Weights of a small GPT-style language model, trained from scratch on English Wikipedia.
Architecture: untied embeddings, normalized queries and keys.
Each number is 200 + 30 x the weight over its row's rms, rounded and kept within 0 to 999. Layers, rows and columns count from 0. The size before them is the row's rms in percent of the matrix's.

# v: layer 6 attention value, 448x448, rms 0.181, rows 317-319, columns 0-223
# o: layer 6 attention output (transposed), 448x448, rms 0.217, rows 317-319, columns 0-223
# q: layer 6 attention query, 448x448, rms 0.144, rows 320, columns 0-223
# k: layer 6 attention key, 448x448, rms 0.145, rows 320, columns 0-223
v317,095,189,168,208,255,209,198,146,215,202,167,174,178,222,190,159,202,216,222,168,171,211,194,195,158,222,228,106,197,113,174,215,151,163,240,213,186,205,208,245,163,235,184,239,169,204,214,204,182,221,281,249,197,165,189,172,208,195,219,195,181,181,201,215,214,159,158,187,138,240,227,192,263,152,131,187,189,208,203,234,194,170,146,244,224,199,210,234,231,215,229,200,174,217,242,202,214,205,204,216,208,184,146,218,194,197,203,219,228,190,224,159,192,207,175,208,193,207,208,162,207,176,197,188,194,219,193,152,197,175,209,205,160,151,220,174,199,196,156,220,208,184,216,187,218,176,187,202,219,204,251,219,202,204,184,188,186,145,203,173,155,212,180,164,125,205,179,221,215,199,229,148,209,191,164,145,203,233,210,182,200,163,183,220,227,133,195,180,163,159,194,206,222,220,218,190,183,210,266,244,229,184,141,249,136,162,194,225,198,142,203,169,227,205,242,223,184,186,232,166,228,205,206,190,253
o317,090,221,263,144,195,176,188,160,191,236,172,218,213,190,193,153,219,169,208,195,212,182,214,217,236,167,239,240,190,244,199,182,205,156,216,180,197,187,240,189,228,174,194,156,264,190,230,194,223,217,197,205,224,203,195,263,255,201,194,172,229,209,167,160,181,199,206,191,229,171,178,230,152,201,224,227,237,230,140,152,195,241,202,173,197,188,239,190,206,159,233,244,238,151,171,205,160,204,181,212,154,209,218,188,219,154,257,174,194,190,181,202,203,216,172,189,221,206,222,191,210,247,176,235,185,195,169,201,228,264,181,216,217,221,198,200,255,213,201,137,158,239,149,227,191,240,195,209,172,198,178,165,173,184,192,231,214,225,186,165,295,157,213,215,236,220,220,160,172,214,187,220,190,214,252,233,179,155,198,214,169,149,169,187,167,260,186,127,215,157,261,231,224,217,208,210,184,175,142,179,176,213,224,208,206,188,212,224,189,213,202,193,154,187,197,215,210,199,176,203,168,202,200,149,242
v318,098,190,235,184,140,191,204,226,204,141,260,196,179,221,192,146,187,163,243,218,157,227,222,182,158,216,204,240,170,168,165,170,160,227,153,183,227,160,224,209,246,200,166,216,193,197,225,173,211,165,156,144,195,230,214,197,258,183,219,241,247,221,195,181,179,196,183,202,191,169,234,221,193,144,195,234,235,178,234,150,194,182,173,197,198,203,176,147,201,209,216,225,235,142,201,253,235,202,228,170,206,174,185,222,223,173,184,186,199,189,247,193,233,154,158,224,215,206,224,180,217,202,238,174,185,245,183,228,199,232,232,136,193,195,175,225,201,245,208,180,180,151,187,272,224,168,227,255,188,207,196,168,202,200,176,194,223,233,215,254,177,193,237,165,229,198,193,178,207,195,147,165,182,173,168,144,182,236,211,219,173,238,145,202,180,179,177,153,150,214,193,198,208,186,211,235,180,214,144,181,202,193,140,233,177,190,173,217,201,243,194,210,260,221,198,211,172,211,199,238,219,183,257,199,219
o318,097,172,214,170,248,214,242,189,167,223,144,219,208,184,207,195,260,203,224,247,217,173,189,259,212,210,239,233,220,218,210,192,229,192,233,225,207,205,177,227,201,199,218,211,204,171,174,240,171,176,178,227,178,210,219,148,182,230,168,164,199,178,208,238,234,239,171,247,204,233,176,223,206,217,177,121,210,226,161,152,190,175,209,196,193,186,227,186,175,201,187,166,224,203,201,171,223,190,265,210,154,223,239,169,208,142,235,204,197,216,172,158,201,143,225,214,205,237,143,185,182,167,182,216,251,182,228,229,216,151,172,123,173,205,167,175,205,205,251,152,170,208,211,188,164,170,136,168,213,146,135,174,188,214,146,177,176,220,171,237,191,205,222,239,227,172,157,181,213,218,209,249,234,227,191,187,170,200,154,161,220,205,221,171,206,168,170,227,222,179,199,182,232,159,175,193,243,175,235,169,256,194,242,223,197,211,261,182,223,186,221,152,214,231,232,95,247,201,161,190,256,220,172,165,193
v319,098,196,153,170,247,188,216,169,185,193,246,169,186,196,198,182,232,164,158,183,209,229,190,206,187,148,166,162,186,137,216,176,228,200,223,190,183,219,174,237,223,229,220,221,213,234,212,215,221,216,252,200,175,185,186,194,215,188,176,149,268,227,228,172,207,186,179,169,190,233,166,190,189,223,232,249,182,154,174,196,270,254,241,181,191,224,211,182,172,206,253,224,184,206,214,171,262,206,162,173,186,171,164,174,222,221,159,177,214,229,190,234,236,187,163,167,192,258,173,207,181,188,190,196,173,163,221,163,212,222,159,158,215,162,211,173,171,247,189,224,223,197,219,195,219,222,162,181,215,232,261,204,256,153,211,205,184,181,190,225,238,249,184,206,206,228,182,237,228,227,168,168,227,229,199,235,234,172,192,214,232,228,244,214,155,169,208,229,195,189,245,195,141,218,242,256,151,224,264,233,173,208,187,169,206,223,218,179,224,182,208,213,175,192,177,207,249,233,204,240,200,186,179,276,204
o319,092,180,216,198,218,204,158,232,207,159,173,169,132,200,229,233,175,204,221,183,205,204,226,212,252,199,164,193,198,258,219,210,225,243,224,154,185,177,240,226,195,181,193,203,131,236,214,174,192,196,204,242,226,220,136,176,216,203,173,200,134,147,198,255,169,196,193,197,251,226,231,205,217,237,190,155,211,193,220,198,117,199,168,257,203,212,176,225,256,197,169,150,197,242,237,267,173,170,163,208,195,204,240,206,139,204,217,175,219,185,244,191,218,213,201,217,177,176,185,206,181,221,266,233,197,164,161,218,202,244,168,248,153,204,257,167,224,147,225,185,214,180,151,218,195,182,235,222,233,205,220,173,146,180,188,217,199,207,258,196,169,208,157,214,186,177,232,157,164,183,210,239,164,197,183,186,164,227,182,161,176,170,211,239,235,192,221,184,171,202,212,233,116,192,224,203,173,207,212,236,225,245,217,208,231,149,249,237,209,191,160,207,201,182,191,219,163,168,180,148,163,133,215,210,223
q320,110,171,206,134,201,191,242,211,150,179,238,208,169,220,198,220,207,235,171,197,224,249,183,270,177,180,212,163,201,159,207,174,236,220,204,210,259,183,255,213,228,241,223,235,216,215,240,210,212,236,196,211,175,208,293,190,146,275,124,224,160,249,213,204,165,223,239,213,149,220,192,231,215,243,196,138,242,206,235,184,194,235,208,233,196,202,200,178,222,174,183,204,207,231,161,179,183,196,231,159,165,252,189,160,221,215,191,208,199,184,208,212,178,185,250,177,154,198,159,218,175,197,162,256,182,192,225,190,251,252,170,238,235,244,216,162,196,181,196,202,226,186,216,160,195,196,176,180,195,241,222,251,161,171,207,249,167,184,172,153,202,199,223,184,171,179,232,135,179,173,215,205,227,210,213,198,159,225,215,208,155,168,208,194,213,223,218,199,213,174,179,160,213,216,216,201,156,188,185,177,179,251,197,177,145,198,222,174,203,198,183,176,157,202,198,198,178,193,154,241,181,142,181,224,189
k320,095,194,194,195,213,171,195,154,239,189,146,202,247,196,216,241,203,219,240,181,206,208,192,227,235,150,167,230,205,223,185,205,212,177,185,196,185,195,195,182,196,174,212,183,187,198,160,242,166,145,231,187,201,251,155,166,255,217,267,193,205,208,216,178,211,207,192,164,223,225,154,155,160,214,175,251,184,145,176,220,210,216,203,209,171,197,184,263,174,193,250,213,213,150,191,190,138,231,172,157,177,219,229,193,216,282,249,223,237,182,180,150,199,264,136,203,207,155,233,216,186,204,200,169,192,204,161,237,140,193,194,200,251,194,178,186,174,223,188,186,196,187,187,233,202,106,221,195,167,231,226,164,140,191,202,185,197,158,240,197,170,214,151,170,206,226,195,221,208,225,214,232,168,207,219,158,171,183,230,227,221,207,169,190,233,214,139,220,162,209,194,208,220,172,212,192,209,215,201,210,172,241,197,207,279,241,169,205,204,177,242,189,231,220,240,206,180,194,187,154,237,195,191,233,155